From a checkpoint of a small transformer trained on Wikipedia.
Size: 11 layers, width 160, 2 heads of 64, MLP 640 tanh GELU, vocabulary 8192.
Architecture: LayerNorm before each block, learned positions, biases, untied embeddings.
Training: a variant of Muon for these matrices, 152M tokens, 9302 steps.
Each number is 500 + 50 x the weight over its row's rms, rounded and kept within 0 to 999. Layers, rows and columns count from 0. Numbers have three digits each. The size before them is the row's rms in percent of the matrix's.

# layer 2 MLP down (transposed), 640x160, rms 0.0492, rows 517-594, columns 0-39
101:454496525553560522467500438458558516543488446575529455446544576427430504561607415549557461473485497519395549568494550495
095:411505464524475479509462576535527500568550534543406456502546566514463465534522472594486585522463434473522521533442568468
100:491439519473565498533567447505527492393542508557561508505497616484487489506414477508414474550461521425502446505491489467
085:450500543509559582508532548469533400505498417440477561475527602560416516471492491563470605535455466569511460512454434445
104:565511463526445440459480553523391591583407540546489565607448483415457527498550684576487440506542552438450478479501458528
078:441509508512489616501471542456455501468458541485599492538553459486497438557458446617488479469529438529455544537446535533
103:533555488511564429474468565420487402489552521419430466515465485512462514502542524537503542473544483567438542484556595488
116:503503550487440555511509540489462470480448503504358467463423459587583461483560460451469475537556502472533517410520527451
105:439445559479531388537488538552510468513462511494490521492499504425432583631480565512432501549522611523481441565477451516
088:516532476514512586530513636627505503521483479445552443590514533442546487545475470582449453497451475526543506493468481431
087:446515523486566534518379420530429394484511528500454469391477524488465416454453485524547561576499438518467458473432487507
110:536493500551543506542432509554568517517418429452459553386535529416531613414553500501539546455537492562491528576357502351
082:468520492447476550445396454474527567354492423504578541423536546516402468558487479519488483571562444384527546441546474520
099:529525439460420499490503445426548512474550566476462530421498473456469471580459443495518456416522515455505532523589592524
082:512517485465522529402477490532550518492588469467503585434496535498496520492540568444441533585488480579616544493492483413
100:553461523589477419475531533543479460441471559493498532491399572416396577520502391491500531487470548558519457429496570419
107:492474524487548481558487459554438560445471529442518504500513458522548487678463514475510544587611537497484469503410582508
098:419521558461572514535496507437583507508507568395542473549498517583536465565455516460430515496589527493460542621448510508
103:384452516488468514446532451478539522500446499491486488474586517454518483531470525519558447501436452515411473534455479520
098:466473502536409442574515461460573568481454406530500564488543451425497566508542435560523539454498441544575507474488470479
101:542537472493484500539552524438467530567534458555515455468478567513474461522418496497452475434498526503546563574583523443
085:566508493537496468495477533535402439495566438551416530460500443477443468512483517533441507480449495595505502433521521544
096:441485454479434527539494539463448446410553558465513492514449492428517462508459518540420519443525438493524374521545483421
088:474488502523495485394505503478517534494532551466405546464604504517404476448584503579585499477498438533503484517407577508
079:537504478373473527521492424428448518485487464428496461510474387540578525518580570425489462517546519564503515419477501465
090:548533434511485475515479654462486430540448569466490536534462429561502508487474503494543466493471450499468343425557453567
106:552472488558467515462498633622374485596505495414481514490513535423575616399499475495532511541562584469476493579536546473
113:481415490472558599359593438452559468565490490379554519429562511500474566507466556424500460461478472556477402432463501542
095:510477554529474481516495504545517478417514489525510533521522506484512479392500579417410482508570444498557505444495606506
096:451513399444452482497534529484479531460551500462448563516517525465499493505477485506496499515546501403417449475529525497
107:526476547558481520517521430510490543492456518444568564484414482435581451487539552612486497491457523568480455422458489530
104:531518461544452403522487469602478457523425454582566489561542494460419489467492425544484484503505474483482432617526465489
088:435506557484529553578510452521545470507618456544458409546430445584440513484460436493499540537538508458602456471477479452
132:439563533438532519396451470505473591465527479490431516406568453501559496494561521482389497469547524569529527537446562453
103:583531568406487441487493472573459532529436448570589502647550499518636550526472444509522564492505443480500422552465481526
089:506481531521421505490523484604565558486516396481421547492488526416577492463498453476503393470582545477514566512515482503
094:530494542465533575543599501472425507518427495410528511484523504487474507425490459502547585468527416428486520433488547481
115:460462487483497523578370509529491570572522491483533448561491507468448591508494549481488543475491497481461603523489439439
075:486571419575435477535551500547518532608449398495439492513511631577480474525510533475539562440501428530551531523492511575
083:467528524463493525497490458634533511514585492514556489543459511485471522495512460531453487582534473499506390572492559509
088:430519561469579540496477606451525421539426502457543519438521520556452595626532466466496429483462524549514531531447450494
096:481516559544395464520478468548416600487436501489490455489441500503509507487504504428469510596473477574454510555535478430
097:524440515485542477564541406612619573391556477434504536511510478459457478506499404435508511511459415464554552486474522476
086:532510516474434443469498551474463485546509523424487436460547544459461437516534490607455509549466407530509596448471525455
091:393393580480596477543510541493484473479568504500491438559562525426541526526553530485499552574424540527533527470455441403
114:457492596620552480544552578495470425483547475389462482486447404463542529578552434519574526527460434532544538567543524450
104:539479509452471386463489441560501508477484466593437491441516464452421479495486513476477485446423519525425498506468491601
095:497554542495471488632492434506525477499539501504450507444500501499448523513500461529499488539483543464490434580601437461
109:480480486572516510480526515441468388436520481571476528471436412460439554532499511417486568436528552529492402551438486524
087:528492551540530468461480482555582465510523492568436471443532495489593432520425495530469461555516483484598499522531477444
108:525507500624561462512512552576513482487449417463517544454393419463427491466579517541505510482529450592434464500540417522
108:584643494521501419586474547495471457439496457498462480502439437433482543562534458475450512498510404456484543491465505497
108:485507531599512406512505448471438511542534569470558391483401550522496473570561546523454425534445560477525507530589641495
098:452480509488494486462578478501456506530558535487548458471544522443534466532435458432552414562473527481454462583557497544
075:448519537438491537496484496535541516539569433556432503486425529525536522520501451405411508490484458540450544541471494414
113:463511508581472551511542485485435513585562498407473413491564533538531492476567509534500550564533497437470538488554560507
105:452532530488562559496402395444508425504548472529606461447578524505491552534395514461463408501486498457503566507606470591
092:520434531464464511505460493464517582563542468509566529499631446485610410483456545525566403471469560529457568575519416542
102:441471480450401425546585525514541567513479403569529520502481554392460466478502491514488561467497570503546462543514434438
103:479505470438487456386443583523487517537553524557558530495589473452545337490487594616550431504541516441555576598528395522
115:554488414498451419443427593497480556507523483531532483449515511567477446570512498468551603579507483472520566521445566473
093:464509476558488436495512434566532454515498496559470497536526506490513451477473484423596426514398470522490572516508494553
102:507399562567436520496433535461462480492431564534520492527461495474504557477498521428472509521452426590579475481483538455
086:479411455448556571448515504429468462433522502545542500516417470456480547515520577410434495423462499456481525575444570439
092:527510415489442489497521503442449503566567516475475558514492503566455402533598533483537485438498458628476509533486430462
083:457478497472608480469510390399458544494513482416466505530459484443511504466539532492494472465603445528531472489468493516
097:408477553549454473536477563474476502519459509519478391544441562493508428473553586406499502435467483478490553595502539455
107:415605478536484460486498475447456503413547561442461502477540476570467506524532501409487497472557489605557494621484619450
114:490445528573556567580397428438535537503531519537451505473422514514482540457564578479501483487623468561481418512422553553
096:570454511482485537429467559494528474528477515560474544529395575461504502551544572544490537580414513452543463568463555452
102:539487611496516480550446505450408511459533474419551584548465511560542486493527529488466490501451501428557509534429579482
111:523463513508515357453484600507510503559532501579515524491404517452449401572572459522490524429458590464523529508614427440
112:467532529484597564529541405474484477438450424454462546463496485508529605422489551497573526399496457593454492450462535449
106:518552562494493529440558433549485518495468450402573435548440526483499546491507547570483524421499428546405443433477538622
100:526513464506544428451464394481451418547534500481448444470528504493409443465533461458524471419568434495502441477443488568
114:483529573560500449434518568574497537465573530486535473485436454530493503510490494515393474480601470493456444612511521520
116:630501496504509522411456459590483471573480428487613478513391467576411448560539490517509469515596478515603564472450530521
106:519529501655537432501491561525474468512537540431563533494484490533419487396563492501459494488410460536407496425448479507
# layer 2 MLP up, 640x160, rms 0.195, rows 518-595, columns 0-39
088:457464468447495561457475443516504537521413552553527464483565553470483467489402547468410465587530501574562441610555585515
095:517531582504561433431527428541525588552498507498508535585589643565501482444467395484510557488477576398445478506461525438
085:490458498457528441488584569527520502412544481521492461443537534484482406554501531508498559411504424461523497578500458533
099:518458426561509574517524534449503521581477566586464539588531505614495571522474556542571548463429502523348586447561427446
086:524448509541552516523506475505458442401471524481453580400469514478441517465405530458400394508463487458616491538571472545
106:542510468458513468501483460616590478574509480473569486561537550551462470515527416445434488462453557500467498469478476562
101:462514521490451434599487426596530495464466607532471456490479570585441505462553435444519568517366508462510478476500395495
115:486486509511364430566535580523494532479589471516470511544569556486436421485431547574528425484466432572511530549509531582
091:512494517499416479433461519516561558494501414468471433465515493499424446390521561503496395504510543516509616436562435508
089:474485505618409436518568450522350518431489541500457517558489600435490438469481410478507441560509484526539506457527574590
095:411469451483486566490450502599580449451442504492471460450614497475541507447446550477540448448561501430572556494462395397
088:527445480493495525602514434479538548507511541502507578581466483576429427582390372446527439626566410410450456532506449492
093:500413486471533539479468509591434489481561520535538463566447550502507527592425487514449520524505576450602584424560462518
088:456503557499601489578622522468498486482439516451493426499536474474505508528436531560498504515519434487431441413428493528
103:536426513489510519539438513552560527516484528481553409453465460578553511562428501513398536548459394514425471532467429463
100:496419575539430523522556484514525446560474461510517479570527527474435516537447509557549449500449516539469446557439434571
095:500457508520559434585415437497570362459490502517425495462553497516472484541503463485512551520459573465468530618541458492
096:492492378576500420404529474522501517537451491452451491527479622510493508444538460513501536581540439484512502509549433566
101:520464551521444518356528540504493451554451483519527538498551533526498565475449576476530497502554551466476523495484496570
103:545381603456508454523493494498513450459526573572459524508538556472473476511523422453533547482473489486447503399424470520
088:569497443533467453423511465516521439513480553595567555497469453435553580500460548532500551450515530588511445467531431608
094:514464435402469556469485548442477579539503447465515439413463485497527484470545541527431534517444522473608458514535483455
092:529454497501465438469407508486508463537510514477468403508569546518521522495497477512448472452475461498413454548516513531
090:587429549458513563586515492521536555478490484535440495518492524434524467522477503467493443447499467408468511453496493516
095:537377499531504539439451506499470549557467567490494400411515467454505527418541588503500560440451401469500570422552475511
101:544488561478529542522521442487511476538492576485483502470515507523478555373381492542447428507573436460505535503540473558
119:608459492586423463517566500436490382507434572538527527564404580527557493443524585582464502456474454492500486482510427470
110:520544526457426515433449543520573572467473503460508432485556509496407474516393473444418481530511442550434439526592553564
095:461495467453495493464490387494595557422469451499499547489547382489483506384477475490544568466428463481436430624463528447
118:508491514446394494619495365541515487604486485571474582483478519532551469509389462499548504556455504585554510479569492499
098:613492442515517533567478474539589525491542518584502522536536522547492531454567433504455615486530476407510575466488460587
104:504487484472480523486510484549442547424576501548524407590444501545464487489494459554423531544482551438537466503494448508
111:486552528432518452408460494523471438515459519416567545462508554550474570513545524470457485492578502547508499471571515491
099:486586407534468492424574497587484537560479506550408576552473606495516436481585521479481441580476489462530568550525586552
100:425444437587514487535528481495438527502539476601571390478514512423437577369444508472424530457517515474536517468533566500
092:500420482456504449463492550514549501467494551479441455556396552565511509577497473502528521484505486419466505554553522533
109:511469486546532537465501543397523567531557518543441550552486492446413498423469435488434513536573487450508633495464461537
080:455571446495541498475568612452475466462511530487473558479613431503569510432504505458511501530473527494516432558492535502
089:373521512526483417586451448554454466433485484547607531535497502516551429513482515578536525486462470512546523479555516465
088:516489479572506566496599450433477552453427505490432561438475517421410457486550474509477560541467478560543531537497455475
089:494558589469502487514515461521535515516475521555541469469464482557468484571493509386444501482443517413531523428559527558
090:594462463540513478455565463509518584484462439511559424492632504524448526599439431479507492443466424490499489575475477425
090:574595442507488466452530395446456515541467476514554421468575500505517548545581467498623520480541432489488530560464453507
094:394505385596488520542396464479470551488430460429552435450520397567459470508495469533487525548471521442519368570497475464
110:453460495468530489547476476507511517480483548488468467477557519604530533476457503457414405539509493538456411458450504567
099:516533545498498491556466469498488562422538560487470475551541567500498451389519521468433519433554549524393575475541512513
099:476479439572500476451488477482493516555527542507500411484440552540536476490500530402465574514534463507556554440503488497
106:606436488528488553521434497586501498588514521502388461520450432589519474495500422506422485552497533549467486349481522502
087:504566539441554472443499449517552515416601566507523446515575503471541499432526479463389449531372467449511474531527445574
108:558455601477501498506406534415569476587645568517513470504464475515559542535468466513417588572482513508463461515503465534
101:409526497504473410466442585490497464519437580448567492546528413514593568499523482455546468459491455505493503471561487542
099:457459542523416447468489470463447454474468479452485535506471510580471542428488489485430559562391543517470469509505505508
101:360435535469534510580556434600402520457500499546458473490531571553524448425468494477524529569489523495527533486509551509
073:410551505522452623460605504470468481485481373471492485555479479413471513511459462527612506446474454535513496497504530425
106:536596534466570490510545509457500589524638489492558478532477478486614623556556537533460421544487507534456543504578455586
103:461453459538459423537525552548489533504477582517453517509524592560461465374565457482567606496475525580500463561554535476
095:433434391440449529445458494559532534527445536503576520509584600492544496383443515442457458494439519439503448454470456566
102:438442473480513495543552464418563596522417443548466537527506502558465434482519518524517501500465518468552547496529530614
102:492547541559480475598553445423495538562509462459454490509474480548510533500499515560465468527569457552473617551547498431
109:470586469608411533463503531506532550523530465521451534543490529571510516595527572444445510576437459445485524520553456583
096:520580505589508466497622525573612424561410527533545411345521476509454445399537473536555478489533456482498415490551519487
108:492564534523477636555505522420573515506426565565538498434458437518511520550537463517574481539532557559538483411602466501
081:518431527400578500472501473504507526466496511487511541482463439465505509587550488451495509522429510496433621396558492645
096:483585516555458451511517562529493484502515498434597454513432568452581514468536585490486499507456512458531561514522489441
093:530462492455476497586583509523396597611582426569566405486480482597522532617494493477456513513568506493508490519542469375
104:427508484586450528491490441549505483483467450449588564458470431493471509541491460452383534510478488396599516471499501562
109:462439468418498513524495500564404476545441530531538520512458458576545502579486466558392556472518463480517543527530462506
124:429506530473450591469544488559503501555533460541560448578602492545486594505436487391474462507553506581530470521519499485
091:507527474435446360516545428517532518542543539459438497440445469567460394554494511458505421518434381432508474555525475423
094:539429495530518586535446495572518515525489440484537458483474447494460472493497654582461564496454490460528505555475481478
120:518529478423507538587577470455487465509489449460455437462389472486538573495488539536470523524511402568465462499563481538
123:579514516455470534466549494548443523568485505578502496407507460488414537498469536354500628506544503592496579380526432539
109:488540614444470513516556498550532486526437418483526461465578452557414580512464514514582564535556532564482537435544477485
102:491481581428514517436545467514539443533490522557591488509514465605443529492502433341531522521500522467491463520475431585
113:394506492440512444545531441513607482530388456526463457519598572507528537512605489435521504550535439432456544457513587545
110:452553554538585520607511483485513477556561515364477507530485553488526471500503566548599440498528489465490407466498585469
093:462519478581524530489526504564503476377449499496502466406498546469491495467503485458538551516462441497463529495492474491
095:574473556480498419530570522561512499522508433482486481557541509534410471514539460422546455517444496476498482422561432563